From a checkpoint of a small transformer trained on Wikipedia: no position embeddings.
Each number is 128 + 32 x the weight over its row's rms, rounded and kept within 0 to 255. Layers, rows and columns count from 0. Numbers have three digits each. The size before them is the row's rms in percent of the matrix's.

# o: layer 3 attention output (transposed), 640x448, rms 0.0147, rows 408-511, columns 128-159
# v: layer 3 attention value, 640x448, rms 0.0169, rows 409-511, columns 128-159
# q: layer 3 attention query, 640x448, rms 0.0249, rows 448-524, columns 128-159
# k: layer 3 attention key, 640x448, rms 0.0242, rows 448-523, columns 128-159
o408 096:147169135183131115137191158178083103140122096132147042145134177121132149104140155101158135085119
v409 092:156133143044153161107190149171127122152102129100148179122103135070156148149135174152182137116175
o409 087:082048161167145045165105088147074112200102092146132120103150125153103144118090111157108127174107
v410 098:133115122080105113081167061157155104115113050149120156078142152134105111142146149145142106120085
o410 093:082174128171115133143129126135072074139111139118124124150147101130119099102105136113094146133159
v411 099:099133095125158114129067145159147168166176135091125178096121113103128066193112137128124107138202
o411 091:133155148158081116160116047068076131159135124129107179094134147147061136044138086127134162170129
v412 109:105130192081105078166108132162142163131167144082160182154075128104134106141180145129136078142164
o412 111:114133100144083127133083101105127081145127115157086127137145125153101176141112161128140130197142
v413 105:161128136058229178083134099189137123110133123067121152150150118093084068125127182136047102090149
o413 113:154126163176087083158176126115085141177075119087154089092131147121149140165155085111162136150136
v414 100:125150160124132084109133141115182140147152135079139109098096122121146180129137109140155090119136
o414 100:116158141118105114134100128177117058104126150198115138142166118125093071134109176129109143119200
v415 088:161134146136140066130095116106126103134091096176118175123141151073147111078166155142187150149085
o415 090:155157121145124177085115137123133135077150203131158126147153081147148130132099123150095085099135
v416 095:120120132096147118162130110128130132107132147161121150207102107101075108107094138146163162153144
o416 090:227129113184175139089106178070138169101119087094126112098159150121157143144120116102104103154081
v417 104:141065138054125058155178104168169122146120130107109155128110100084070130122083131184182113163143
o417 105:061123132118143164117067098053137132095175124181131172137141133181154196065162106134128112132080
v418 093:047221124124123107113061125143096127115137125186115118086118145156137143142103111141047101094101
o418 093:179082082094090134212137116139116161176162169074144132162094093132177136162114162143199129152149
v419 098:092167143097079180146137184125173152095145164141200119099093115094164179122174140087068109081139
o419 106:153085096107128099160204122181112120163130147113111081151131127090118107134098172153161123131147
v420 096:096127102039167081062108118114111117120094096055124117133101093123132111172052110100095125166172
o420 090:131137162171146173177115090084108127126162150178129188120107161126099169052138046126129115133096
v421 099:157165140116120096126085138114092109153101116164132094076115143124129115151110101103092108171152
o421 102:112142119067131176125107105068145126148192100157141158155093136132114174073140098135182134131041
v422 110:108138135142121175097096137118157076130149131073126107121124150147070080126157187106070151148140
o422 110:123089091102077058175167093129117209165112141144132085163102129108142163123091127114221153107178
v423 093:103169153130158195141123130142166166107170125061105113170128114082099103108054130106103156079137
o423 090:109089131159102111136184156177056079212159107136174108077128149153142191189168126176141099218117
v424 089:115150136127159093055142125171116164187079133183193148051065135168124092189157135136107155132111
o424 077:145062120139116164141129125112138209065149140101149137192162106126148129094119106106159137115114
v425 088:104113123114170188123061108130106114127111147172101143128132092154066168123110135170099112121130
o425 085:162143139180073095148195104161083158114130118103158115133124127114188112126133110088174159116160
v426 095:137162146160095152134168172134129093125142127065162093135102153112117102126125126143175132154145
o426 103:096137104067187131109106114056130162131146096156061181132106139124069128081153118107087144118098
v427 096:136118129148127104141139106119098118149070104143099141156142136090116092090128146135094131104132
o427 095:163135116142127175138067119162152121028161156119169095156138097091165172156109079098148129081105
v428 093:134085097108115130150107084095090127096123157168113132193132127150101097145169126128170119177107
o428 091:139150160130162162098176173107123156157068136087086171066131130114118117094099079106115105100125
v429 086:127136105101151214150135172117150092188185094139200192144109112119076152118131112110160106088142
o429 073:089095096125090030107164106184113136146092073106088024125145130139157142126085175134155122168156
v430 098:124121091117136154125132169075080041159109114103145109177130136083140162124152131132104070141078
o430 097:103059100153131089132096072123135145096141111147110097094096134111094134122097133096161162137150
v431 090:143196150123114139113145166122131141108134166184075162071165066127096124159100120169113114142122
o431 079:035075112157094094111132063095120120181151107126140136139104137145121174082124130111135159141096
v432 094:129166160098127078123118111106120176163091149180154096090127142097159162106193151175116109083121
o432 097:138135106161105135159121112157120103096147143092092123135128063117116098156077166108133108144184
v433 094:141194129129183128097139107141154105090161099090137128132143143118174109121165147124124099072148
o433 097:092050138184085084114167132107105098175105088128100110063148118180112106124112122120125123223097
v434 100:140208140126217147145099136184147145120149162070156124135145143061110080137124106140101140053135
o434 107:109076089109071152125100076120134106174182126168101127105092140176107207123116147151148110157117
v435 095:151092117157145134102118126092173152162122116182098158093128120104110174143153174099163146117038
o435 088:129149130161131134113129160200099130052094153135153093187139118111162076106156074107140106065174
v436 094:108116124107137233116105177162168125082195172133127151166155146172124160119132060120094134033143
o436 092:115107127161139083103198096117105130193139097095101111076114156137147122132147149155150117190134
v437 094:141146118081071113197146116140110112160117143136132075138117092089186192138138132090162105122075
o437 090:127142152135198141093126187174191060108136121124122146087114130186134107142170172136070140112106
v438 097:136121083105197101117149119134131146164192074119142128156117109088067074116155149137175152128090
o438 090:071088167216089139122127071086122141131124199186132132137131106148135211083127112110136116139102
v439 099:146114126112099066131158118160183142136062095111153090132133161126116138136106124087169079105126
o439 106:135128142143203174104095172112153017093129090187138177112164153131114116121149119148063095138072
v440 107:112051138102088071146126130126163155107128129088123056170097127102106116096109108158116174144051
o440 113:117177121132174175085089163074137139112135120129139157091140163128139143107111125128088101145112
v441 093:112039158122151092080174130152147125146097150155166148131160138061088153130151184097126085082156
o441 091:146195160130135150123069122154132083080101075146145135096169127146145121139118125129097149180104
v442 102:108108148098145143122126167108166117151147137148188120115125130100154072115101103082211153115090
o442 105:059109114096130127103128126099160123138136109149118146118121138198096128115158144158099156139127
v443 103:115123119233105128152078122076101124159071092110162090126120102132126174107137083106076088122095
o443 106:139154086055095132146131165172148134099133166135093111175123116084102072152096165122136156099185
v444 098:133075085138090171113198106141123122147114132005136118132142095146093117102123132136061156104163
o444 096:101176147120116064141087104122073069148135131195111110105095152128119126142157152160100133161138
v445 103:164167159116169104081132141147183102114134128097114176161104137117132066139091126124088091084149
o445 103:136091082151089176159108103129115106175165148141169093123131160172151197137195138147188167121109
v446 103:101144115056103155155152180076135164169160147128132127125134102136116116128132184114084118087167
o446 110:168134183168127089128131140218107121116100102131180074141091156098172120132149121114142171088188
v447 094:173125183071141099103151181164136161144121059109113182137168145165094160094141099079165154208122
o447 094:149153127217170141103133169147114080078113176161135090156141111128168080168147129115110069092097
q448 106:099122063086104120145186096091145176110109088135121099123142145130155136080089161171141150147148
k448 104:128128065083114128136145152085171109095142148114114136142157100115140110080150090147094054148060
q449 103:123176104186093139155125158083182097119171128075119106171136115110126153065092137183147106186190
k449 104:097107100122104103132151107079134113093093143112153109145112104127087172086182132128116107132113
q450 104:168182125146126177082093104155170169106141144099092116098162137116168139142145141098119091107094
k450 102:157164157164111152094041153178094162138125107137134137097091130136121076139148162084119124174121
q451 091:087097182140141141122164103134148083075122134106146211104078152087108131153157157116130122099170
k451 092:167123148170094130140147121164136098124196118099158152178100092118163161142094167090162182076157
q452 093:121106058122077139126167121140107175198110109180070131133156125157116149141153162162088122147076
k452 097:174130127143113102169119098146063165151202089134086075129110108142162118158074084112153089161091
q453 097:124096204143127066136105157119099149156146188131142116124132095137158120105151110116145146147139
k453 096:110114152120155084112083168134116166114115160128139087084117140153118127140136090107114148101152
q454 106:143121157138114136118179101094127092093083109122149182106076124136110109178181122122168130104124
k454 102:110124123121117146092171098149166118073169156129105180147147096093150115159078096121118179074186
q455 110:111154097186095116174101135099120123130128112093082102122168074128138146094072086126088184134145
k455 104:145143158126170090107097144130132145121126145135118086120146177167112141124180112122160095179151
q456 109:143092053129107085162137109145151097137109149100122124121116158092098172130092125114139187154134
k456 106:194170122068133125141115138120151107143111141118132172113164094120141134070135134151134171082095
q457 102:139113116168154118118065174149106115136114124160163148124140087157088145147106138150135087165136
k457 099:189119190133128132150141144146099108138091094130131164110134147146113183129069148147128191099152
q458 115:155137122154177097099098170131109083164166172155157127169121115073166180099125167151126125167169
k458 108:145131164211117151122120133161089107135101107133107148115085158140123138153107145155138119122152
q459 105:090186183125121179116065118113155150072117165119142185097104107132115097128155145105129130059098
k459 105:078068162150107112086126109191137134093132122143186167120061154138128112148141138117148150136171
q460 118:147125073109186149154097190163082114173147145113156091132122150143126111114105168164134129145116
k460 113:126154103135113133134119116127105132159045044127109114103091098111093150086128150166119111112099
q461 100:131124193085147132151114118129114188123110163164180139100044150150177100073181134078201118107134
k461 100:057099148120135162128173103089111128163104142106153154107073152162148142126111106119113140107121
q462 102:097154094128094065152152078085152102104162139095081152112137147111131126108092145176152158114131
k462 103:119125081120143086094164116183122136089161196143196149150090135087153129102196141117120119139115
q463 111:151114184086167124129105152157108139151132139189156098115099132153121105143182135103112061137140
k463 108:128153143150127162089124131112125125180151087148110128114083121135150120172073095174150141098118
q464 102:084099107115103064123159153118139119107109135127145143103122143104107093063114132123125163158104
k464 103:152087121101110075145152115089118081113143109161137118105137114074139127041125098097133158097110
q465 112:137136139105166137118094139143064182197116223177131121148120095114141103122142141104125098120100
k465 105:127139152151138151147111114171088158150074128148114103119095196165103091107111071157110145111089
q466 116:126110143058096134163139125179114173136117173155131165094070162156116106140135120110139096118092
k466 110:078149098123119187171148090118119153135064143137139125101119137114154114117131080118099131085080
q467 104:137186082137131150089132138112172063095118096096110127136160130129109151119159141107138107166131
k467 099:196154217189124109117098127103127113165173074134125149131085099155145141148113171086153136159148
q468 106:184113106073107172138189154109137170145111101163119117130097184177125166171147169165140065120100
k468 103:154185123148122194157109110081140130155113139106122189102131127116180107131120146108087130119087
q469 094:152156083130116094128141093127140098137071075127129146101121109168158100187158137098149127117158
k469 093:195144156153160160123150121107109060099177113121082127166118120090142141211074151085167148132165
q470 098:104093213109125148139091078126168120122131108091134119115109157163076114152163099096124137162098
k470 096:106114232155121075085142134139164111101135181138142080127072118155172127133118132133135148090187
q471 117:126129173057145150119102111163111147178110178189150156125114136124103099077169163109172071074120
k471 120:089159148140104156113131063160115127152110122133110178093082141134098115176111119168131148107097
q472 114:167079148065124126147145132161067147192096170184146161164092170151084149160177154128160140113109
k472 111:074144063096132188152138121117140160120102154144106160130147138093146090134101069149121129088095
q473 104:170118124115128083165136087119130177128128155084119077129121194130169143104117078144144124125134
k473 103:069186096082134164100118100123108115107076161102143169106091111139137148058172152165102126063116
q474 102:137203092160128109153149117095179091080147145095120112157134158100133186094099115159139143161143
k474 102:154112094115115142141161122124151060121131152070172152179124152084157119123168117133150138062136
q475 108:098161194150138138124124107079056132105109141130150118129143125119156200158152117133151091134186
k475 106:055102146150155140098103144124171170084121199088148098144118137169112148155127096152110117100126
q476 109:122157164173111082103158136092107065050114101141152147138072076127116143160158161087129117191186
k476 107:147123160160132127134161133061165080112144133079125153125117114154129148196140079124152133073182
q477 110:144138095114102184128183089115153067088105115093097125102121143141089141134136149118106142122121
k477 110:151143094097115111154136176150139093093154114126132135139130129099165102126161153087148160127136
q478 106:163100091112152095096050142158041119158144126185111114129139121101122112148096132116115151154103
k478 107:127139143131150109120100143141101150159145094136114058162124115132137117089096125189147193090072
q479 098:186119101112109049094182102125146092103093111089122160135137110125126136197155162111158187160142
k479 096:166170108103085179140178127104131073124152121106116187149164111075165093158086052144142189103120
q480 109:145134165084073123128206108105159159063105135072119160132115153130134115158127124102116149101085
k480 109:140166076120102113143127157135152113144140178144135134117165101118146090131155110096095153123119
q481 105:102091113092135131155102126194112156158102177164134129135106158121107063072100161114145123143076
k481 103:103133125142121130139145098136080119182087157137116152101088131119149107121130080152151161105076
q482 108:145125104073150173121093135157119113162135166129119138092120121121060132143151177047112108091078
k482 101:201091153142102122153142117189091130211138103172109152105067131119125121140130153176176137109093
q483 109:094148105161133089106061127147118123139148170073147112112171156072133132088108144123141169135094
k483 106:119118155094150076114112138168143121113091129077140106103037129137105119087139106128131166129110
q484 098:104118128143083163146131122093171148113132089112112125101120093172118125163102129147138119110130
k484 096:125114128126102125106146153155130188065157137090121084126127123132122110135184162094167079199147
q485 098:124106080169116078181131108093166116098156095060107128115158153088171129098077110089106197171151
k485 095:144114119124127096182110144112082122138114148119152095127148144111123176096130150081146101139151
q486 108:169174110169104170118105120124177136085139103077126074127182155135135169160112123145106100133165
k486 106:127148144124139152107070160141151163120151085114152106132132120181077111157161154139120074178142
q487 108:129107152184133121107159136098092118094130155070167097156185095119178153124090119135137173167188
k487 107:113140098118142063130156209135155140126109136104134161124158163119123109120105108093052141123139
q488 100:166148093131100191157185120084179109110137090079100131165142143151128177181104139167101102117109
k488 097:155178105111094157163117160124120118132158105121101133114156113127134099139164168100106091149140
q489 104:114103146126142140117175066153127094099110110146162187086078114139114118157183100095162169120094
k489 101:149114168108117131127140129128179088110164152140096152145151082086142086164102098088101190114196
q490 107:134118175126121122143143101127115150126117113167119155117092128155148133137112134122170096131159
k490 105:096117095145183191077195094085151177097135151139118134133151146169123132154123093159149127144151
q491 097:131145064150138126140187105115108087146089042158103074119117149131108164144090094135095156224104
k491 102:189160174062112114171108121092155124142175121095109073109125135124132091118161149109115117110109
q492 097:129152151175150052168076123100110072113137170103126126139137164091151153077076130113123180180113
k492 099:088119115093155096117145133130102127124078179090176116117138155122082134059170073134123163112084
q493 101:103165117099105205153114126135191155143145112164126097136130106177173100154126111138111110093120
k493 101:110085143173139152126142184109124168142181095161142104168109128147132093197216106114125054202165
q494 102:121066153169080105078079104153117125106111101168115139099130124167122143142167099093146163143125
k494 096:130144166137160082103134120101130128083186122127099116127137157122170097136114041098138162112152
q495 098:106145177124143188109059107177117097151134171142156115146070111103086124148140141061197106099175
k495 101:101117108158121147156168101112133125112093138135128191154101163141117151163117146118180169044104
q496 106:175133099137089155109146112114143100124096085095100092173187152118131241116131091185145105112156
k496 107:107180061080132203128135141122159147085134128073118134149181146128100071130146153172148092177118
q497 105:149148146116117135141129084149138139075133126116159146081142159091144161100159115126146155094128
k497 106:115121096108135120121112150147136150119170179120186151130139134092146070097162133118124145127147
q498 104:112094079112139163132154122110195084137155077119110143104108131112100113122166158144145125101094
k498 100:157115159142110144151158090127140083166172086127096170167106066151131109145097196124161151112136
q499 107:144200104130112195117112130142212162133109095090055093137130134165130140130108135170139093106128
k499 104:142128137145081165073075107166095156113130109120150112125103132182098088131157179105093064158144
q500 098:121095189143162084156076113121120159093101129149123169136096158128127100116176104054128155185179
k500 100:132112148129154049154137149083117111152150163121184129186115099125180144098078106122182156087203
q501 104:105119118168113068181196128124163167109154135158140096134133165128149150057107135151140108137150
k501 103:050107125167143108162179112073105110135127180129170099103120139116147181090123086142098089094130
q502 098:124136168128163126146051170143139160122157191127127101163088142113156113113120102129155112137175
k502 100:044117096153161164122143097142111134126064128131177108093107157139101148123145078172095184081155
q503 103:136115162050140151136105172190048180202109124189130089146077117125137086199101137100109114095116
k503 101:164144096155153201140126119118055144144112111147063103111113138147119109168109116144126138147084
q504 107:128137136167102132090125105130127063115137138092123160091142121131110138124165139113135134106077
k504 107:178123226150082106093107141171098096146151141119090175095085107127122119176137144123177126110136
q505 109:110119094156137094143179108088144121091155095082092097143156111089117148096092088177064155191129
k505 104:121131070114101067166158161099133115092122113138155136182183105103112176070168166130122116120134
q506 109:127143181173138099127107106095083145095148121126121105195144110092168165143110088122110118125196
k506 105:098132142151124103087140181142122158076132143127146140130156121142120144161148129090115087123172
q507 095:138167110094122072139175108093185192175118131141097141125159125139124128114161121182111070148109
k507 102:089132071121136115091126088118101164132144115159101099131125136095175165115098140127077064143126
q508 109:095129150097126160155174098121162132095099120092143140119114145147140132139141107113120127131119
k508 109:130108116095129134176162094079107120090109151117131123087153119137144145122141114068080139129128
q509 108:105172078128125111086081139152143125173117159150142130103120149139125100096152169118128120134071
k509 110:142129173155112135116122085154120096176059071142113112132094130150095120133126073178145146139126
q510 091:079126115112095188129074148143114177180114144168105101127157109120138124074096141117066104085108
k510 091:083126122121084121104089120169073165130132146148096068075144179151122097114192079148101120200102
q511 102:170134120150157069123120166143131144153134134197147091162169175130170137097104104135046152207157
k511 101:130156147105121139114120173163126136134100141115128114137108128130133150081094113129110095109145
v448 085:130131106146055153168100128080087146119113201199124174152119118195132132151061111145235127133121
o448 085:119123155108171075089132150127151113154121159056094080125122117118129136179123137136091117119154
v449 095:123164097090132155175126157166124115130166070156086141142106124162159208170061139167123179118137
o449 087:161144124117131102136115132133091171151113129168160160111171126101142079131163142080094082091165
v450 093:102149078140114102146143147107141132146091157098093131168139094131161135080186147136139173145142
o450 083:166104158088121121110138095129120128126169109110124115125146100088042111155141110075118119127077
v451 090:090127088120076196150136152130103098109158174210163152081121120109160148112092113123120144148163
o451 085:090121168087154049102142130111151147102104108135166133116123135151137128135110169133134073060156
v452 090:099044114090158191105082194072168180115152149149074119137131116137151122150103137180151164171132
o452 076:166167103092145086099168119126149127138115134097138102095140144157147155178136169169075160117136
v453 094:191098099149230141123145116146148144139157136100094091158134126128230101119187127154118070057119
o453 089:167127144157092097193141072108109147150088130144122157092141142134112108098095064115141152139121
v454 098:158172145128171136135114130126094166113149192097164060195121140119119187147141105081134137137100
o454 094:131131121144129155113143145143082145131114138140135144131157119126149098073191141141128146115122
v455 090:128101136095118134127174117066135118170149112144090174096150162148117120138085142148147107152096
o455 087:190141088141110131170124117112168158137158102139149103130113098141115119184132053148152141168116
v456 100:207192128120160066138134152149153195108078136116137125142118157187131138099159146137133089131145
o456 102:104118106164141131116113106110155090141144095167085117084099126112088132103138054080097151159081
v457 095:106097137100121091098161114174185138058168133128077200136120088120105136092128185173143150176100
o457 093:115131150213118120195138133085137060162104105160159137168166133104122116136125085072127122060154
v458 092:137169148110108164114162125167095093096123180170126151084111182150043051112135145103128127160169
o458 087:059104107153146123082153140097204111138131143097137091212113157154191160186174121166160104100108
v459 098:168087148107106156119120149180140154106145117176125052128165118123110160121115076129091125113119
o459 106:075137156151165070164144113138107186118079128141113174074129171114167159102100199108095149093170
v460 096:140110131152163128087160129098123106125175155140136141169128135174108044192157085128209162169085
o460 093:128113119115127129157057170084137122097120090076143124140182136139083174119073132134129124176111
v461 091:110113094122191111104205046100095092088180125091155159121137110152079089175133082108129140171153
o461 080:119113125150071136183123172141145095138115081151146189164150145146139138093190136131176142124125
v462 102:104191111178136167087124121163090193084148120166158106107131118147134111098175050147132135090100
o462 101:121061113129151096149136139106158116120102132090153117171092164163182154114100160166133125094131
v463 097:145061107135067128099128126096138127120168127161099134108124116088032065146147103116143123195151
o463 102:061145154166121124160145147119164103086139131069172119187154125153173183092123173107147092076117
v464 111:125169135112122135137127112107090111134104157151207110193141141133127160129146103131053117093144
o464 117:189137062152097119103140126120180116120139152096118104088102116126153146145134121176202143161104
v465 089:154190182125184157073192120122085149141177120097108098159112097184099163146107105115133135129086
o465 075:110115146094141139152104148159114136127080127170134149137160147129110075126146132095103150122120
v466 101:128147090066145080165142117167135135152087070142101153152172124108137134150093118076157122072128
o466 097:120146139128142183061105116135128139124145118155099121046125118113100100131113093093088151210086
v467 100:119108089141114114118137140145190131147156092144102117083155126124158174121123181157148124157152
o467 106:112120153109170156140127120142043152119150137138135141192170087126070112142056092120117131128109
v468 092:120070166093116044095179128182119117118113126144143121091148154091161133117165179121166118176140
o468 082:092166085194139162172116170114127125140127097181154110219165157147092133104127098065108123098120
v469 101:142030110109151159142103114111141120104141155180163156105105138154122149151108157159146133132150
o469 094:112147123109085083166126138138170140178140104063134114127149125138111112166095073141166129192126
v470 095:099067140220103219186120092129163153152092115143135056174143158186141165164149140149186160090115
o470 093:150152150035100089103079063139134114153161176120103168119120129084102115141116123137084135148156
v471 093:115089181157125163171040177116139221101110117164143106135096150159179111116105157175148119100084
o471 090:190163120079129097081216107127168111148084145064137123096142119090161113127135076141098173144169
v472 096:216121097105103206114144154118128160122100109126140118146089128145108123122158127100161110111119
o472 095:097098166160175050143165097119157150146111115092105175054140121150175150140112162136080114127163
v473 090:088117114150162131144136176128158106123117146110127123106133116131195105122120094072120163111193
o473 083:092145166056081127104137126137147111122147174160120121178139146118055135183119166145122144112122
v474 098:134174174118163137103139139198136177110224161159110167123119119117056075110146143165133112127096
o474 096:068088153125141064146195146102143059138102113088176098179122178131155159151126160115105090056167
v475 095:203151118094190091073098104127154145109114126027191121112145149086223146132159115146128125178120
o475 083:050095090117081118139176137095138093122147147146087105173131161141101167134161102174123136101071
v476 098:156069134090161146168142126125138120158142107118116130149161100144104090120136160071174106125086
o476 104:126156146182139122091119104151112171093095083182127138079128100101103133077127119061088158153143
v477 096:121086131087161152103127154127108168132145105090088185144111147109074091165134135168123159130218
o477 096:154175129113102143127126138088123147111119146125146095099141124160157096085174142151127169091097
v478 097:129078107152135047103165129188108005106126110195070166115182186120123180128073107081143135185123
o478 096:079117138101155182140078212151109170136138139078176129158137144139107128133123166129131121133128
v479 099:128185100135119073149106115146089076130093141063142165123174137081028156144148144146119166159138
o479 102:112119124141071173109119133124122114114154128148149124126067140142157152107134155159187094062115
v480 089:169081090120135165163124110159155097137060124141122142130106164109103127136130168120163126092121
o480 086:091134071142084137132126117123134099128153100115136170192159132140113121121119099150111137211126
v481 097:146155091100119148141093128147128118158122131163110104151127118087077103123171125102115115128057
o481 093:121073167140137099093165124081157138139120077092122115074096119146146140125091137136124143159157
v482 101:110133143053153067157169110123095153091117106127104150136130116163047114152101168089081123182115
o482 106:158104101212127159103094179121165075148143114105134087163138114124101130124135073126158156173108
v483 100:156087150157185132130135102100101146125101176151135182128099112140158139106070108143111156193110
o483 105:114157109156107132156110132158095081166103127085087099155144142114125116116168100155142139143151
v484 101:070145126128137143095136163128143137056080105104137133095165143093069118114138145111123115141142
o484 101:101172158071105146077100090124075128114147167103156151156133134187160143109138186140127092082152
v485 096:149227092106150102116111149150080118075163125154139123166109119111123153179200082066113144171102
o485 093:092102150119105156138129141160106114121133164106148143145133131132094150129106187151138090081117
v486 089:129167118118159107148114116139126139076114142120115159125083122184048089120104122120066153183138
o486 087:085131093159079153093100167120141077152136127101158136205126127142093171138189117155184073119111
v487 094:106133131121129084138167058132137118106148173137195201109089159092166155151091116106102106179111
o487 090:157122090134140148130111198112123122129107103122144083156156140160139112134103102174164130134131
v488 098:086163167068120122097136168167090134115135108141128181102104112147060051132140131109129120119172
o488 092:141128103155128164120120152109163109112168125124184113154149130186210128125128090137121080141086
v489 100:130116155102134165170157196152122134134091103117077173130102147116130129128155105124155143097163
o489 101:078163140058134134090159148130108161099115148098165122091109155182139131131060225123111109080128
v490 092:103113131111129138117169145185145075105142086130129118123153164108085116145140052136153136116120
o490 090:097111134094121147131093158164146135137179120144160122157128173145138160126108199124097099107149
v491 095:108038132135099116133153095130093153140097121186099095124134155123179139169101166136164121118172
o491 096:232134144174146110176115078150131154157133130089098131068135104074145118113101078111133167140137
v492 092:106072072141172072094168128138132071132079109150155105175073171086129133150122149154085117110144
o492 092:194125067119078161162069139118079131143140084130121146106169126124057139139104095105148134185099
v493 097:162193137117166112121108093107086160124160113068165126186083109139078081098109140103119144115108
o493 097:066112136139106097129148158121181083125126149158131153123111125137157136134208112170142085109142
v494 098:152122121167112159152135122159130120148181134176135139108099083099163173186082184109154081152159
o494 098:147085108136169077150153118107191119154122140060124095118134148134174100192089047160140140143151
v495 094:165176154146210166084096098124151079126073113092163112154108156168136153179136121142108101173083
o495 089:099120099134079155147122103138115130094168130168112125157101127113070159088123112166149151096118
v496 086:119179205106095185096158118151097060084129139160140132180157115111073091146090095127114145151073
o496 083:125111086099162105153129161176119146092149126099144072111071142133162137088154165147118116091155
v497 101:148193088099132086150153122170091082127150177148142116094122134097136075115147122043129117098137
o497 109:208048119200164168156155144111210150165131117071107117095121117146161126154090071120176112183100
v498 094:151124154106127138181120146124133151087135132151144095115106120204111169173127136122172110145159
o498 088:120150144075144140077099148126064120141079132132098158082132162132077102104098101143110152138096
v499 094:061123076143170107152106151138133137096146103172139107148147147167163148082097155088137169120135
o499 089:156147158148112105158081128163089083187124132184163172130139172097071113145151131088138091121162
v500 107:127131180140052114092189112181162091098135135201088149109110179153127099122119113163141165172148
o500 114:131071133165187142178114122112066137129105121116189171159167119150134155126071157125116099095168
v501 090:151111152072147133125091138127088172115129149044113117166089137134082129102136179115145103075138
o501 081:124172124158108111117152077118147101140110160105118138126134114120157112130145112135135150133089
v502 097:138153121105199118169126131147157149119178119042138078162128143123149131124177117124104159134126
o502 093:069130153159101166140108118147078119135084135213176181167098154171067124097101187126119062059146
v503 097:107156122119150137156096129137091113142098133095111151188114122083095172154165108120135145061075
o503 098:185117072153123176082096154130175144107145183101136097101092128182137135101120117149136149170137
v504 109:080044104088093103177174144134136145146153080183059164119155187157029146149147114101162113135144
o504 116:120091121151145130151103121152108126117142130074171123129182134149179101115107122128100174175125
v505 095:138122127150136176114166138136117161170089150107096105146115158122107144101135176118060076099102
o505 091:180130088153127107130117063151079135126110076192124143077129104123134133057139051132129153159097
v506 103:112081169114095065204144162134155123190085124193123136121079169151208096099069126112168142147092
o506 099:191081145082181179141112158115131144140148129073102140118187102101046151159093109059156136181153
v507 095:137121199168170196085104153140117124111106141092097105076119146126094128112126126086126156139120
o507 091:134110092120116081130156132126141084160137138094133089171091178158147095118110086183173123117105
v508 093:132115162191113077115175184109112099161086140069133130062136085103095136149155137136110120183074
o508 085:130097149128095206077101116130087105127149099148173146198164103138114098112132134102152117087149
v509 091:106117095192100123091103157158134158084134130132122161196131097109095119147163122142141154130129
o509 084:112140165043145133157129084117119083167096121128135129085104133133129140139070164164121072120143
v510 096:145126143161104094166146113146109087068115174143163129083106139152171125190143125148102117119157
o510 086:149116153113117139110109178140162119158129123099119095204145098095075172163053110135187123162159
v511 096:122078120090113107096137129135133142176120134106163074112160172161181137123138130110097157149122
o511 099:198158072143137127187096154158123137132144161145153157141179122141132117130161118143161152100135
q512 100:197082062102181088119196142100129097069141139111104046147132158135177118106088156138126089147164
k512 091:151108174098124096170119118108131111153101164107120129104142146148180099104143062136108128060135
q513 092:037132183104088181136099120135143133189075111120145167101133108098103082179182103068125194073089
k513 087:101135142155172201119172130175096091135134147111138160174107079115105138157140159132174086166159
q514 092:202116047146178066129166166159084123091099119123105101123160170143170144080134119160126119164183
k514 092:146089121120120039197093097102115132167116159164154059145136127140177131102132085136135127125117
q515 107:111090147081114106108157149139131057150125137099101163103115085099146139094145136066123152131164
k515 109:156136157166150157075136122096116113119138154067134199145098099163128130181169152111122107107168
q516 093:092155190148098226077076063176115144114139080168140129113171112165090173146144103084105082079146
k516 093:126203059095088171135117154136088066170133108119065143088105133088063069123116094165111133184124
q517 101:080208175091153166112052124179209119142156116119129168108128160158143125122150134108119029137112
k517 097:058180152096108200089174129145161127125094140120135153106082112133089112173146096116182102098131
q518 093:104117145168127155193126155154107103152146163129204190165129133133114107182167114121130117046070
k518 095:057198093144126143138145129154080085143120110127053128186173113057068162147150128132175146165186
q519 094:106221147091162145167178093108111138071128162099137190063112172197144088125137107153174084060109
k519 091:099141150158119154150087088148137127095143143142131117158062180183085115159084106108136064120131
q520 099:151092103124176051171171141082131075126133153115103143152100114086174124082092122108132161170138
k520 100:129067151175098089118166132078162152136139180104161170125090109201179113144143149102127121086147
q521 103:141237142108130187134076086160161163075116099157134144117125124175111120145116121128145086103111
k521 098:110173091107086190146084156143131115134119076164084086105105130105123087079100122112173143181109
q522 096:145135103175157086118103157132127083136089121142148154136118101089153156095091103152162147148164
k522 102:132101086136131080114138150124182138173163183129109093170191144124151115130128127135193153120148
q523 097:152090096130129085132174145094104062142135168137142143124107137096159110130089132140144130168155
k523 094:167107157131183118133108098113143152063117121125138126151098151124180140195183112122085125054175
q524 112:093210170137092199138057077156150122109134115156150132103144108113090131092142094114178135122125